config.toml
n_layer = 11
d_model = 768
n_head = 12
n_kv_head = 12
head_dim = 64
d_mlp = 2304
vocab_size = 16384
activation = "squared_relu"
norm = "rmsnorm"
norm_place = "pre"
norm_eps = 1e-06
positions = "rope"
rope_base = 10000.0
rope_fraction = 1.0
qk_norm = false
attn_scale = 0.125
bias = "none"
tie_embeddings = false
parallel_block = false
extras = ["local attention windows", "paired heads", "LayerScale", "capped logits"]
init = "normal"
init_std_qkv = 0.0242
init_std_o = 0.0
init_std_up = 0.0242
init_std_down = 0.0
optimizer = "muon"
lr = 0.00691
lr_mult_up = 0.78
beta1 = 0.95
lr_head = 0.00481
grad_clip = 1.0
warmup_steps = 200
schedule = "wsd"
decay_fraction = 0.628
decay_shape = "pow"
final_lr_fraction = 0.05
batch_tokens = 131072
seq_len = 2048
doc_mask = true
train_tokens = 1033000000
steps = 7882
dataset = "wikipedia_en"
Each number is 500 + 40 x the weight over its row's rms, rounded and kept within 0 to 999. Layers, rows and columns count from 0. Numbers have three digits each. The size before them is the row's rms in percent of the matrix's.

# layer 2 attention query, 768x768, rms 0.0747, rows 746-767, columns 512-767
090:546529544438534530467494460537396558524497498502500549461594566538535513444486533516463528462490446401445547520545507472524465551392543417512415534540607477484521443476496500475467484536497493487409532512469551469571449485460513527500532524499397475563524504509534569503540474515457529436486478491394504536509537452549468494511525473460470486566517492415505460498496468498466476494545530521498585513543514494414481431483474550543470472570526431508568512543487467568465486589446508512500470495542509555451547463496539543473476564501536519566477449408451528554529478486527461551481564512408537496439528545571454468475466534527497558414518451493573497498477500510481478442491525471570508506534476514500421408520551547527496525459497428450449492487541531539525536485453494
100:474539520613484494556472484464506500517478449545491547522505498434455439441476514504491510497464571472515550495441485497515536539478513469463536463468479511511503547531455416499557413532488486541498535489512486500554511412508511452502536509459481438454507503530510517458473513508487518563521525461561474442432510514507510492564458513554466550456511493498484535523433463483527502521431502531499492485517478475534535457579482355563440615518565582541521497616534495469476525507521441556458539502466501459489510537465533476483495503518471558489489477536536534479504519472551454530489420475536491579565553517481512495551411582496507441510486521493522480512556461453497523492450434457495496565479546443441470509493482486489572467575482629514467453522451530552540490468413499
101:533562554494516511504466538466442458525534547440513420538498531534450549549516505492428416437418516457516503510515560456518471593530468507540478484437525446451531490461533485502513423474592489427406429503493579474567537558464461524555524514539448575469479536524474495563541427591460489461467519485456501490435456480524457537462458484552416514446515423514485496498427466520466408477488457500575459391499492470427542544442535595474448493518511498544445424515497455495505447516437527502541491481515444577534489472450482525527496524465571534551540421501478509541567524542477470444538573522471518523539494467504560504495494490467542553462414458485514504560523545485507476474518529493497521491476484465453503505545451488491485526560495448504574496526502493480472472520430485
096:503433460404486464526500494503498469516448490523481474525502498515531517497520481534497471511452495499549476487536536395518517486529479471528467558561476477521444501482491477532487475537463533529494504548475569503548413423522434442507490513507448486545527478476504483442513533443497548452490516456444571461454508510599497490514512482500517428530442531525450421487511556520574484535531523469478484489494550560587527520484522485499451499548471565439539552493472448465504505517460507474477553449457533482456529519503488528462491483525473548475528521522459512527508487469486446566545499463564482468472595551544529486515499462506502459459524446466502526446464518470514438459487573472532529507477519518464480511468506477458536499507528488519464504484468497535576553439507487
107:500483482537516570527573480518543528508449523526481468525546429522477525493518454495500491527488551485476478501518524439456544516480528508503473463480528439459497487572486585420428491490521530453477527521507486532482524581412507492488536502472464524523511483539513477491506524480520473436486518482479487499494479478539508448519513528481472432433464537512504471522493505508521471516608473463563473495512495627532515463458494492604491502505548443508526493508516508429548515465531451506532476544461457520506476527558531513538497575497488477488547496526543523495483493543477508524441513487493446520521519475491517582496530538434484498379515638442526559454582460490467509513439487472538504491474515508481519488550468460587572455523579520468464498480440514487524463479570472
097:544482492438547487536569415525414475456494493466545511507494563461514489582506502523508527508455481501448482533505525537506494508438542550506465509502542515485502506497464434501470522472543495440556442508450461521528445492488520536531474529499447580504435447478433517485503491459488507441427433522548465453483539492437484559498488532553481458555516519578558511515500462515606516466506431509500536531484475482555527505535487480507489531461415545478567489562577509517456500550545496474431484507429449493479436518562469479581498408579488470565489476533463549462491506462456482551471519517537436456456485519539491477561560462534537469506482531534534446518466453491487518465522534473468496491496469562554516486426472484559484467527503504496448410460541562537430520538464456
095:489547489517509512471564495494503512492522491509524479412498531603534514437548572522485400523522519514518451496514555496544466506607444523497496513566566482481496446493489468428476471568494512477517512491558498501520513469461478507499459493567499477487463540515479496469532576461445496451474476551532505544398486474517520527549543457506523493458512463454443551489507499520585412466596498492461498482556458566557467582507464552530487508571482437470546542531579461543489469487501506501399438497457471508448523498509531479538457452504492511518477504584449471557511521565433472495458544484513484450492466554503466445504467413530517485544458486469586590494416501431482500529544522484471564472488510506542505501392542509493546539510491477485442399493551485518536503551452454
106:525547564461516511532496496441434461522489539495461527510522454467457382505436545491484450500482510502487438447519538505519472436507568510512408526498492501404444479463497432451576502566455500520467501455462461508495444559513468432551428461551509539492498486496483530531450463464502436505549502513419476557470529494520507434504521490464615556507466514516548439491528532503557516482544572477509460548510510511470516555517462500494509593462481472483509546470522505487509417481497494534476557473519478456559454575554509510486469518458540476509490459519476480519580518407523409507410547494550520473535506455504512509492559474552454480532535600543539461459518586466479516519479511498537512482516608456498528519479474557528474500506487444491533581471496497518491553447527528
105:504467460491536487519504444491468489544490422504529516487452454479541470462463421418536511539500489497486459518484507483499547505553441525542497502562481516471546483520489450530471499447525539552595535397438489493532478465470543508540491516514421474488482523511509507521489466452452581501542465459516548427506514540491524538511547539488488511524509479471531521500519443477507507480519421515530500555494554438515474555524520493453491463555449466522428549510468450539486569463534502520460482554580440505491485419487518401468496563547505513472533482573434498444439567500561429504525549525539510457424495439583521469489552491539529486458522511489481451433463488492495476508501581532590511492517469481612482471529507526511490534525526481480458522549499476473471445534420483
107:576469532519534511465506488537511514443522473455453501519534494499493621461481521557510470518491479481573491529469495532550444539399451520473532497535469451509537541524501550556556436550513439442465416485483511473485510428462515491592550479476510488474496609493489531512582539515537460500424561515552460504498503507538506465477505441554496541493503545511469508533513516515502499450517500483525414524479582485635545454488519536563465522527445483539522508516574482423453561577550514506535427449571433528506480496493538524482587495506478498558469390512560488549533551532507530552540517514517578548524449455498459562451490397486552454542493516388447470445490489506541449543500489578506475496489476493514561460491509427502585478486523496482477487467549574464482485541474521
109:500489533381489517464480511468535509532436487489482520504521551539588520470503487496529432556567540442524526516518511470509447448484449518475424520499517488489518485464551546492432528513426545383470487533442556479551497478522489535473483463535509543580583471545516503489542525556422495446430533488390540498455579458481500494534518480462450470550503459618455507560496501515505440506586493465511533516461512531474513562574452488502467447539537507488551490515520521500537539532519554494443551536512536461487463604460478513396498471564516486542447521562447465488536565535550514481466480487537464487535488530537455501441511528569518510476484483508459513472500495479494506503469461526506522513510502530483569535522478499444456457499503444514509460496506468491581494470445432
110:529541489504486573474517576494467481450476518495533480553528490474433519506445481490519510597580564430503512537459531544493487535492537588484528482433484542548523509542589542483459507538512501603475590494526492498444500488514493490502545569532504405510569545551499539545549448557548500504559526489545493453503540497466607526481510506465496511410476485472503482479536547485517637522441488494417474486498473513494529441524534467510452594524455532418484507588494561530456448553520492473513492519515443475561534530485470449533520497525542494513546499446532528500502516530516420503565448490482460486465501497435507512496532561490479453581508506418463426495477502497481499515476537473398506475537502495426509473454529458456514489557458485452473497534484489496532449495475459
111:500501525517553508512502543512475491429515536455471502483493510519470496472522471472559441533481415425490496493648465529485453494445494605490574530486571513475537456536537499496478591450487502448425484563522441482540508406487551418504529500581487522517529576519459530530501512497564479557507527514495433507496557505492576520492483554541555456426517483492544547517457528473483448558501428457417530440491532565519538469507517489553497469510514431475542497498538469523528498503456508530519460447593498499479517495480485527462533519492471467504519429470555517498560435402491503512511465503525542501521530521413507468509451522515497436409560467490513483493439490489485458555499418462406540466435475471414465526435531464589530512557482413440445524421522501489524480532506521
117:455492541443467461475494553562482560422552488546511476506445434552530399507488476485481542471491443483406573444512507404501490529485504476502528512469514540590513457509521467448562469500518490576565519518558509517499481410475512442424473489421559447498462420482500494550533534507460491579454497531501460495488507473559473422487514478405486527415488517467522481452436474538516545532414503484394464493502510487486490475542482588436509517508551491483556500441458530457512544522455523491506475463561494519465530476516471448519482552521445546512552496456429511505520532522443532499501492489551582487551465576534497573557484521566453525532465482591467517496476540504496515548499458484503444513421466523519509579446470455475531543554500499552483422481536486505502396514482481
113:476511534597527481590441516542474514487478537479517468470450522518497493511548419542544421503523545558557533582447448535483573477511482504527515493507517508558535513505511480533447530465551523463461427408446508529521567514490472481537457588471543497535551458484403441524342457507546517582489456470463529510520519522474467402512530488422467450564517515514493535477508519479510602501485491516550587451530562509484461449509480481493537472528466495375571488488459523556540516471461510440533452516433465483477555561489474484526459527481576515509468493541510421532490524502508464501503500440459468541476548466493490502425508486460544456536526606431505533555381474527552435506483511494541564501583458475526496530473470437501449503506476468399563454535566553463478476479507500
119:505518483462453517488551455505460432559481504478563437498475487441486487537511552574479498464484497459502539525464495520485530551531472422542553598532530456493510446516507488464541405484456516506537518550532493526557503478462469518508490532522497472510487463509552589439495479494565516557535467484461463527464520522458472519582492526455422444503508482494491498562502534478511547524473446509462464490492485561542553500474550432539486463504520402437497476477509498487528550518542518513498563500482528547566496484492545560429500557521436551490366418525464496499483530458593485438472525460357529475486501483425500482555491501532472510492505483472539498475516526530599514523506554496513536456485478525483490515482503466470550468496472572556515455579566477532513483497542456
112:472575484575481532512512476471535470520499447497486472421450488518545443486512589535506490527484514506438445491460472553552483512473576471506447568504443452574510479526496498517545496459515487510439483490520558603524536480508435487511549563504486472506507528497496549462523534524551516494543510501462466481439506474612490508469485484472579436535533449473517544570537453507530484439435549475484553471541407540489540536451472527495510503532429519519415480525538526535519497556426432484480545493498528429494515497449524479511488583525465535500443418445539479539513538527492539453503523507540554527453561509523485449493485475505501500464536485397501453478442471499449518523508614554442484493490497510515467466556409491544451453455508482501572538507540552447473487502479459
118:534494486524541429445555519547529510445466536499522490502540527551510494479486563561486471542453484534527513542471481461502510445499508495595523423502436516529533484407546591487494531517524457503519520474560524462510486533514474513466494543482496521532473538492419536506464538533461541495427535479438556481549553542527465478428561567480462532437528584454459533514563528553432456491479441398475504502511551520510526531452505526488475489499460448471571519465482552467510444464514532482450445518527481484515468450499542480524512483510502486440534499504540423485540539478497499488481497494501485460500489458539507512489521514578416507471496478516594534482476485507592490540489445530400490555456464443483432533453433462566483429548535447528443546487496501482485493475578481
115:436405470486498507552523510508435537541494515542539489486470475555419477521495452512467450412475502456464542512517466545480507570499553526564466522507469504504504504555514447450493474566474507540453553474427493507516465583476445546463494533513574536453528516519476483435534533505471516449503493413530537450539523476510438524442515472436512457548471445519484452499471506480520462496493540544494442456484501442547481512446496527544504516471576546449518483448434497472486475519489487464481512474502461497541512495545492518487529496449473494531522470526488576514518458465411499456473527492587448501522456561475512435448535480534520421471551500562536461487484485406468459494466552498537501474499486541563475514495499449534489485435518542448487491550489537492452480557469507
117:486518465577455489550500519528494499506594574477426514548507510498490468494529472428517452468482538478464497541464541470431475530547502440480534432468599514497495443474548499536524503431506516540469486435525485540521565508482537445471530524510539489458436520572508534497428427556520433491515533532416502526449506485498510533518487489494454464482500504510480501551494457425397489515559517533521453512502481505510544514523542511560476445488544520511429466517518578506436496479508548482537586457507469450528505580480442517485401471472515487555506541520445484471541475515554566413541449457481508479422458492486504503448475493469461490615494428448440470470430489480451491588540486559458504494502509460432498536530502547470455493420436526529508479465607490535596528534481524
115:414503524518507453493544482563528443507423555525488511446506506516563465537498520497565470528418500500452468495580453499551524480482466463444487516508463470516510571496519536492489500500418452396528579511545500487497547505495534541590506440530486486464362456493451475530452448541458473544472587578456488525439552518518521449526551497472525540574506525435546491428555530480513554482534508489465490540517456546469515600485559447500501479506494450430438501596476539451582463473538467440456519508457547492543563517495521520515365472528495481508524463522605544478557382496476446487466524573505539536523537571467494439495547470587446588498532519474485514477458493478520410547623535458569458507557461508437444518515496472432539439543518430493494527500537478488475560500561467
118:532482484465553451400577511529523542525472475514495515454443445515480481495541490485514474432466525437451459449538462533442481464458584474495479442542527454454594442455442514581527542456486481497500483480538544490481462493493505536523501501418537483436500429418505482549544544484542539495488446484525562453451529521528455526521442512481512487582503531409463499481509496491437538480535477484486490506500469579540447516501554556462530524547451533459581472451528515497484441513453466531516487449380495517577560524430517448506575448456589479460525524537599472518466462502509556491555524525426506463529492484503510547542505490493459486566493455480478432445533536478508556454510517457467513545512467503522443519498423508470504518476525505413508498496507497480555550476443445
# layer 2 attention key, 768x768, rms 0.0756, rows 746-767, columns 512-767
097:469492529524477524516521500508518485508538517537545394481518501492442541550546511502545506537405436485536486511587493506490492458493545590437548471541517474550542470533395532489552537495579480460498461474528529532394541498499504546480510474545504545496530425532460518531457513548526511413451428524498515532442516494584435481508506471511474516495537572482570502552524514548521450534476398474520493531471522512435514531556546492535518480490561520417472559451497438517528555480595579477529504441436468516583433551527497470470494473483534452501577463479543489485479550518489438447489496468544470480544447574454447490480485443478533523468493520507488487509514503481461487534487467541471498498475475517546583587489485408524522476511561561587543497537481473454476441576545535
101:517523554495503508551505567484456574508459525460471465511435456534470463553544501495539552461519458507484548490512514443461519565432460473554474479492544536457511545480479539506570554550519434462519460549479535478462479457517486450535497506474511572472521501503505522501493546479506490487490488521576469491469515494532483477509434501471520526566540544494471562455588563542519449569492492506495547495502492531545486455490565555504494460488415487562527512498503568503505556522468429463627469465496509569514508568455495518630495481542459505561482491475440408501504447448512549480481532514500473539556381436507456462436524530433500423551431497454453547495500515531568480476473547451531453514549482516487522504443444484463506492376544493467509538531456404496441520497532493
100:568495474459507420512516479451583489494473507507474515446533494506514518544458526514509463470522487470521446545482485508399460448568501486414480531502592503454492496496490525452438437479502519554455502448501493480500461426488505508520560512432455472494509427523523518533466459502496450516536518508492503474438511480531453555553481575507511506511499499568504516529522574425557428486490539492451463481476500533463525529542500436517509560507526507503520503541530522478513554469562434466502502574440495515525569538476518442550522510483505534436528497523538550463516523530442495530429479460504472526431457468506485484514436532539505473565468518472544502448573501511498480564456386505565568486567494525508473554494508503472567551523451581505422507561541490551476504437557460
107:447490513531522559518544536503455573521490495462540538504491469526515509485442534519538423484512464514434540522501498506432515540478535526519488472488517517503523461569490514512649553507491426526514501518485565513456605524521466509464480533449491498466514551511557502524449547484515533492521500516511484516484428459523569532484460501501534514568468582562491543547515545460488498519575421576552526562489547436471538462528540535488558522501569502495508485509505546508506429511524554505529497517530510479522491427545497425533523493521397554444526476492522465503510507560456558482525548546499564473476506462484502559470489538526524547531547560440398553508513470469474482472472508398516468484539511524470486512584558481501564582505472528424535548596480489519480521541524579
106:566481459480457517461472576460444431519519471508534499436478548426504464516466477474473530498528545485545579496413571539529472454499410452459521487466352470525497508443545508529463510475501507567556457491533408526508433464519472513500502559510464529501479527474536421544473515565497498527498521501526536542554502527494576528479524489455542576532574555572510451475517509564541459429444532477518502455477460530519500562485459436506535557485526481525483511489524586451448497481514447545536421564458516492586468500444472534492509482492452565486437502516567463500469505412547513476504508545538451531493513539535442512474545489495495495508436451573560484545533500509556564418550533496478542518507423540484505500433523512444499519518458480521487459503467565494550503485473515
100:487580458424573525504550461505511506503503520470568523459419524458507514464566517532473497542476422595519458485501520499478516469486489479440536518480481468496500471505517567541582502464432527476442484434496412492575542515432534525547496571510479501473527512476502474531485539488460450592506507481566457505451531498540547451490481523494463478502520507455523481484509485476525464423518511478498472503465521503511546455460539427481480441463506453552514507521478520485545509451495431493527566483508522467422492485472548554550459492490434474469549522446493437552477530473543476480551511509487471478417577469511443465463470481483493515531406512484580572402454499422499474521506459416508465500535531474526542484404472472469495517533526479610519472492482497466491448496440570
103:525438460486591466484393526510545470461472450535483466480452434514528423499462429514474469486537433486458507547505469516474514489459506513521511537525494465493388474485532492467471566555466448524473492578502477527538492461490498516520531497464538524566502470432520479473595465515530539476503508519512486439497464497410481497537492532507516508481504535366524530482499432523470451482532434533532465490465436464501455491443429508459509463463514519567466466503516454529490482408483499507516517481537492461538481515437482569548468508458538511502453545492556564503559495491477578482462486522531474444534506496498475499552562505507502450448502486594534400490547480524530476479528572447548511469511449528577514472559485518450471455443521563523432427440467460502533512575534500
107:477524488398456496482512458476557512512460480530522541424520501480526553572472507535510440439474523455508480528480497518460532492557478464608531507496558491506563515483532518464437495531521426495507513479562510510524494544475479530495497497484491532505462503517496526500546543559488470508476570509499574466519495531465492478477451476483397435510481531485537589505499513482482463553536490480538577559467548498527544572479460508493425503499582507605487449512488547485620509566518468473501474552487492502617503526486387556473507453517448423480508542528475511518458525503483530460574529501395515474478569559521479533541572531512462459556526452474556590465610500484566463534458505546471456500441491498499514556519500473520423495457579516421558504491503448523487516434557520
110:528568494564466520518489525520428515512524601498450566486514555535450462526499390515486464419484545433486455482493513452532551493483607506550498555550492492515419520473459541460492537448474471419501433493508482545592465477463510502458544552488531444475453424516524537520514468471524435531541536511520501513511535489510490466556488463504438494516539512494417431482432473559518496553493583513525528527445481546521528547494465505499528514461585464476480492509545584443520508472513498531482489459509452479476488569596522448529459510543463498461468553480674521442457392434456576504549418524493503483505554516460518483539474457515444504514487566505532537531492510557544481498553406547450524499475483517448527512511434430494569505501471472612527575497463460565538562488526504
110:485459424485516536510528491498477468505507501475531467419455476429503466466440456521510539562469534561542488527455543541497468521545543522480564519415432502512528503463518445507556496449496447485490486489453448366453474553450487529473536515443461462470523442425553510515576485493402530561556438527523475480492482569506439504533479510555485534475467550468542473508579522514518587452506449494471550454510518476509495507505499422517406539439499516522514581569482502508489463457593556507501516516501462469520430453504569574514484485504453528546550527537520501508482540470544443479567477510521429490463547470481503541505523559503471488506461511517518531477596508456476445537464531415559494515500530506500444428432520482528493481482510530493520549520482430503475457475570517
112:522455493538493483499558554533495500489537543479462511489494546505496510459511446468483512487461507485534430489530487436474493486450471466507559462503479591570481534516469470507434555517543498495600486490480505534416587492514563527487417481473471465472508519514501520473499545448517484539489482491515525466497476544537478502467468529460499500502560553618535526475529467516470510558476467550408495468526555559540459447534500518529561537573519466552487474483486491524507423535478499511467488515456447486467562479486494540434548536504472516432532544529493456444497508575510482532513496469452429417518585461525527580527534478541497476519409553521457526575484526571559567455539454480447520475457523474494528546461486454471544513470524492466381521459523492468507492535463499
101:441482486504533461521476527442518537398453511486502511482441450484459497388552536538524466543454382546502559557568500526544420490440517528503500524463469541507486453506501479502557488459534551448466481467518527515496501460431519515448549516467511477453500499423500476558484500572499473512469461479434465467492384513511511469515529572496474517512530525500517541511527515563439461520430590490567489410519517486442490420558511477473621499499507520520557484420484484506487558560479535542484499500447469481429463475461547480522537510425472525511578548515412476461540534519552478483545550453466475497446520466523554530523560523553499479515483530519513543482534549441483564514464496489586470511514478542527501449492517458487482524489439560438486456476514538440487519458552537
115:424475514483475539492533567464568488461476435481488555559440527492538464444492542518622439505584488434518488427541478470530499529465574456460536528489519482464511530572568461470518519442504491517481489478633506548586468460514562479449582508525508559521523442450526488516501482535504511429524499479489516456505459509466503475537499463504496493414468464493520547525486525511485443507470583440432532461530517500497477508445512513466514555474471450525503489481474513449515428480462524521442575502465507501534504518554487479509504495540537492536574430473546547511576496511490561522503522533511495452509521499438484516513460532546457492488477508491504564517536486489579508539456440577531488526476538559420533521597517469501464475540439500488561509528534470485473551522500506
114:442431462428446492522515437468526515482534504503481471432487447528509543489501508479530460462507562499469447482443426471533547546499459560471437473544476515515514409534536569455481501485447499520523523527516427499533540435489517470470509460563521490515477514535485489503562422502477536541512495464538485537525540492521512471578534440480543510573469596577524477521453494492431443477530491472496493543436484514473469487407505467496455528494517564496501485543492521506502513542553497451573464504554529578516558511481519485459473465497504459493491441520514475530458452492540547536485437485526536512576485485474484537499534490465510444559529581550503500464522526508547550463527463508493534480465457498457500514519535498505532503487509489494493445574558430470495413524540515
111:531440537488464489485480498493536491441528474482533519497458528479489501437473544518492447549437517536509461456468534464509488556499541491424495508527465465478515450528507431443533471456537532533465497424502475480545481471478476556565564555499531547485510426565473568450593497518550552480452502457523489489497585481467500507420508529422534448495519518515475534484584517521462497449428522484494452531488524530502530526467548554502493564415534460427505475537472476513523415456512441453492525417509569470538539482527473553428464475505499505473575531523615517543516550524507497495497497497488527511510526470458482487481487490542478548534478469583447481457524486513572464515467489437467462491476473538502455550449500518450618515452455490492457429546457432561530486522457501
119:420506513521474487486492469566516461606489540464458607489533548516470552498512535496547454521482595469501489471556565504502474526483498473498526470512491527505519516523488458448487436533459536496479407516471476538586549521545452456495524567393479467510489547465496558430528557498561523495527512556548521467525518487455488498442502507586496473524528519483470573472513532480539496462459455475492421513409460491496566497478542519500475529532517524490572524563562508513531486471495506539535513474528569512516499491514511515493512525469536503413502431478522490456496471410499514491529552448445495594528536454510469528490444552504557495581445493462477473509535449484637530576521561481508554562538515549549560443578490511503473440457463485498515459440443479482581560599421498
118:445508488564483579465455535513514506515523497607495435537473498538564499531529481542445448498543523411461511451563536536496511451439470507527568520560463469438535518477532448508474447457478451529523485491458530492527544537492492495505511494510513535551527562546517498452504474532585493454505524494518525474449444511556544523561548422464486489560420400478537529509503417470531489507526496475484510481525482514465476461432513429425486532465457502549500501470550513555555463471532527497514493561515501513509526468528474494594483525525477511497491474482490559467480519446429547499477582509522474522582566533442493507481483489519524507501526476536520538521431509508433447468515535523501452531533444493584440578481526546584528514509457501468476549577550484527485437487491495
120:463503471474489509457534514449575488488505581598536513550448544462479460470508562498546458448423515507531489461455505482543524550453471496488508464509541547454537512435481479484515446566484563394515433472524488426524452501506515547554533501493497514389531569488536512506439507519455536517463554433567450491460423500525499487531424531575520494475523478433509492540457467484378506481476468458456540492521509510485469469517449580510459424501489477522522507543516494487493574552490498469477446502509399512449500513509501500475462434533496466537489507573525520516568571550542514477516522496534518554450472503549490505599439511515506464481506518562400476466548555486525568483491548499526555519533530534492496534505461499588555493473522534490476478488485485643513543503500433
115:513514479469520497497605414433502473525504518559438502507475501503513489526499560484441463476501446480507532484429507516461455489544464499536460533410451513465470563478486473492497520527534528565397497509464505543506488515467476548468467544504510427478525557574510460448521507526526484463514535459515500536468507496509483570476526457558466463529549482520529462512427613486484514568488443488532492462518498432543551502522458437454509524471538468542566510517510485584431514514529508550467541625460492455480516476504455535547543471466449451497459557458609525537401476437486485470439489540525500481476540555539473533512439553525512498562511533475547469518434419506462539453480451570521476545527472508571517444516415427592531482513510536471497511510490511588440519556562539
119:539547537496448477394457519447468478498534473486443519551491453529481572493458481532526515519524508519449493547522512470538458506460518515507529450484485515491511491511455520510532494549549556527482496441547562565467523413530516485511493536533477433464527490483463461578489531455473515464530447473492477457506504472574413522474460473488480534529494515585469584462523507497517511499509519510461507434528515501481545487407503482412467518563459532510540513510527453474505484521494528517507586428572485466452584496543462507590555479567520509583546462497426438452492472525484516531480464520509455524526535541535490493535443524386483519554446523544487444441435580549472478401508633477519475474545528509441529516474530446515492483546493475505454526537540490545528460487530481
116:523539486494480491524489496495490519521534507458540490497539452559571458517458500484491497413493542531471577494499475574481460499479481481468495570541456445506486493462480452503482451570480485473521441495520486507477501501552537528532516539507413521414493547545511504507484568500491504468482540431544518436535498482474525490585512448418468426487518464415542567368425551492482502492448463500560446524473522532508387404537535609523496464500486453535527469463512457514506461585491532419534501445481518565576503476544475537546502449550504512467521522452498546437511497491435530432579525481536492532493418475508505500538539613495491507534489460425414582547480509510529550489536521500482519477529474503469556494454532535491424505522528542478507582605519491560567549501476443
115:438444507469475447564473489542527500583525586540434536506391519546501429532506497490483448451488522556504519469612452538484500476540456477481459496532470468470494526461542519482579483563444465415520482458503489525493542491445510490581508492396505509433482541501485550506464523470480485425462535450524481495526477464540523488500492515524474551505497506417539506484516571518485525515526492532525570536605554497518489498515540469505475503482480537472458466498528592481453637554453493417485515547487478545506509457435509539527502447539530521500532474545473475463504429513485503462479555531537491468495512508554453527473449444524492468518485468527618555508483510502485459517507461488465476525534519479532504499458520467570494547449540526512524450456523552493588458468627529
# layer 2 attention value, 768x768, rms 0.0779, rows 704-709, columns 512-767
106:501499523491520548445490587456516478489558507554493508459518457544447520496529475493488541509508523506497488523530490433571532543513486548483530518488449507519517442512488515535506470566514569511384493557483523442466536448560526515411522499494485490443458497488510453529477555542446534472543422600491541516446504480467491489445516493514433506495459513468420518505442427504479481511529563507400514485523462549602498503510557493479440493554498513511518527409484520607436519579405466515487535558485423499472464535546499499459496477467561449567562515554472524499473494476458495475540473456435528452524534556556495501496505483481520516527464557520585469475406546506520480485562502530540496503439510492463529502482523485476493494448508442477498462517478498491504496496454424
104:472503410524466482463459523528487453471529487560508449416531442501467510534473449452475526469438478536524472480506489497524453507475540538472523471520508494541492517500531569542465521492531499474483456519449496479504496486553531461496512460484492552494479491552522502495454500504481505569519474390496487527498576503461494514441556425499442474548473488495454493488454540489508500403513490498544446487484581475463535527492530489423508505462492483505502578520562494562442530549496494509453509457480498511509504454451529479468454446490460491495504395424530515517506530538517448549526461473469529495487499512454532519542456559449477467553473488533504508584510519511520462576440521482478436498529495508559495420506538543488482464480442488517528489602567459517430566470524575
106:541511550446462490569452472449476391446547551508479475508549466534470425556528506564510523433439496450508492439470506514526513513479424455520532498536500490544447510499529451514502425601517522526491443495531529489548492406506481520421602513510541548455462562502491492475567571508463466480551503464480493503497518492531606443489472522431556463481481473572533483468531518502476508472496455454468511484502480498456406537522554466527573556536445476518490478499547474547485511531556450432475492473536476503528523553559449482474495489530509516520564450524527582579485462523495503521421488583538535478471522485518524520479485523461388505466464423466475469518491464593508461558531472541504532469443439535573499478460527497531521479502525450451508539449552430543498485549603515
105:489507490516525561531520389486513529572457472482509427485500486507509514560526472484440435509487444477455548575447443533581484521507444470447500479523540467503597503445556495567491464508427529482578419443542479456465525436527522539468514498515460430469524531487529549489539478534441530526471516542520549493473492535522439501522518606479546525497488463500430513488436479479497511570516510506454501505531457489510461498469474574522491424432505477417560533538450484480477410518548523514585559483416506468428453594466487452505480471445502482516460507426539444476549513434485500582481485425460570516506546365528503490536498484512519498429535488533524515510502512502539499553483627514523500468512521434488464485516510541550507486510512493510450482514542469480498531471524519
112:467549494457543528479604503474481512481465477521529477574481484475458460581456489537535562526502522446477461507499487564487538509546539527484506446535531487549507488558501526467531495497504546509568525519491453526498494499507479474593508494569459535571511452512524462514496563554543471481496519523502492504539537504478521501492489481441526461440522523545506505461583552499532537520442458554501519543460522454518420560504502495488518530505504524500547487537464602473502502421501563472618514478478486508559487492524519452510427442470477507485542527489482501506518432502480444511519469527563512476517513453473469567454462464538468480522456497517473467469489552479464539471507514506503453443511493505479464459504526473510595447493561504499538515510509515588420486530545506
105:524519454508439562510467531447515546478516478536487517478508473542574440491491407417483536516558440499464484516471520489522506574530552445520460446453545503490472460547429475486458512535476490532549523511564553484572540519492472484488458506466501525540501427476464462398471536510508484463432489513539465528483504461482488554463479496498524545541558475580483497536488498500462460527525508572507519553482487577562460461444566554542521477475556538453474489513496534573486505499473495490554559473443463499536568499473510445508528495517564441477476493545575538499542440513529531482471462490455516481547451573530498512532502454501543493512544517427457533512492524535469568483580558532427499455524582493398481560517476519550538458573561462502428461501475470596522539496465499
# layer 2 attention output (transposed), 768x768, rms 0.0668, rows 704-708, columns 512-767
106:479573561509530537444478523481507507533518528569497433494511507475533521511496484505555498471533498485517524472454427496500540474469487514454523531489415562398529478447482558458513433482507524535456456559492444478458566482499465440436443514431483481481513469463442489491494481485518502525509377511506496541494509515523481493474532522506575504414485520504540505517597508493511505465545554524481468572478536500548452507598511477466440561598481454481497490484437505492497508504484494519533502522487492570493508545443563476454521536490507492576505538572465517441526532467462508488470412404485504483473474532508517493525503499522581533465525520509526541457527530508524551544564462584542531545432448532462484579513535628478484464563503539494515546491435591572489550488492453
107:507580516511451416537449556473556527438503461503519428548522467476552481563493464456527518485488464535497536515531470526524428481530541478513563555474450482470497539516484597439479556436468463502582451435427483519490523485456496486500536517552484470523494562499470523492501443518555397536480541423474481498419562524428503490434494427592463515533537487493492486515472478561506580504505559554515473534474524521498478582391529493460522497447547530476548520527489487530482559493487488511433538522506518513526477502440535512460545512514435463517484495546520508548538497484450538536522522467473519533458516561481564438522565429487517529564432441493513537547424534498518501503465480490459489533496566503463462484522579440498533407476519483564493502575515542547451553486478512
108:523493534499472491464539528518477508511496547550499485486486503493532448513454496566479523457513481590513497534544465450478492512471512492505547520454457498496548504508548500534549466466549513440503482447527563481499443469440472433498457521471475559463537517392498487492465461505474533407559511493461468538512510507537474500468534543488491499561488458490517530516443466521494519553388515485486514478474561519499465496481538502471501576486547548481499503414514449546439453500498540502516541474525502412532569503539544467439512485512528499465512435492547484484562502489514563513428480504491555511530530580528446508485451490481392528504439441571584636541473429495497509491543468498528586420439458388499438505447445504442414438528439498443531472414426537437493481508490494
106:499519426567485511485411495512564490521506438493486481466515540564514405510484466553493447563516463524458445510439529475471523542461452476499550511464471445476442452511495553527463504451482577438445385500513451540485480492501527534432417545540476451512493458534480551454504536584537473524536545485470493521479499541495606459520519527478421506446478475486496485516461537456483518495523493429508550480475497460528393461415544519529471414473493495532486515509454488466557458483526512476486556486462498458476495532454545520420532430564540480534463520499516449501533514506570521526468468448478502473434504536475482477491550461462477479466518508489540480556474499428519490506468571534552471462516451438487495468520519526501552480569571510429540497533474477569528600464476476
114:513451494434534509465531524410529551506524527521550511521442506523433520465527452481547494479497428465482518519487535543465510527444565480455564480487449500516480483478541453481500536452551565528533487432414520582454566518535523519543504503530409559503513510502565430580530534522450447495480498527457578602594482519503541509517532571489493478483511541511458523468501532503527461521508479474480528502523450474567407523496506465571581557527492494476565485467467497492452451456536579458577530477503455475466520491511518507469547491394458487508479463476542480508506443558436535510508588521506561439491419446462486567547482463501495519487416577460446435468439496480415576512488488490521509498442494504509491471527481482480539473482457498513552444532460457479567502497496520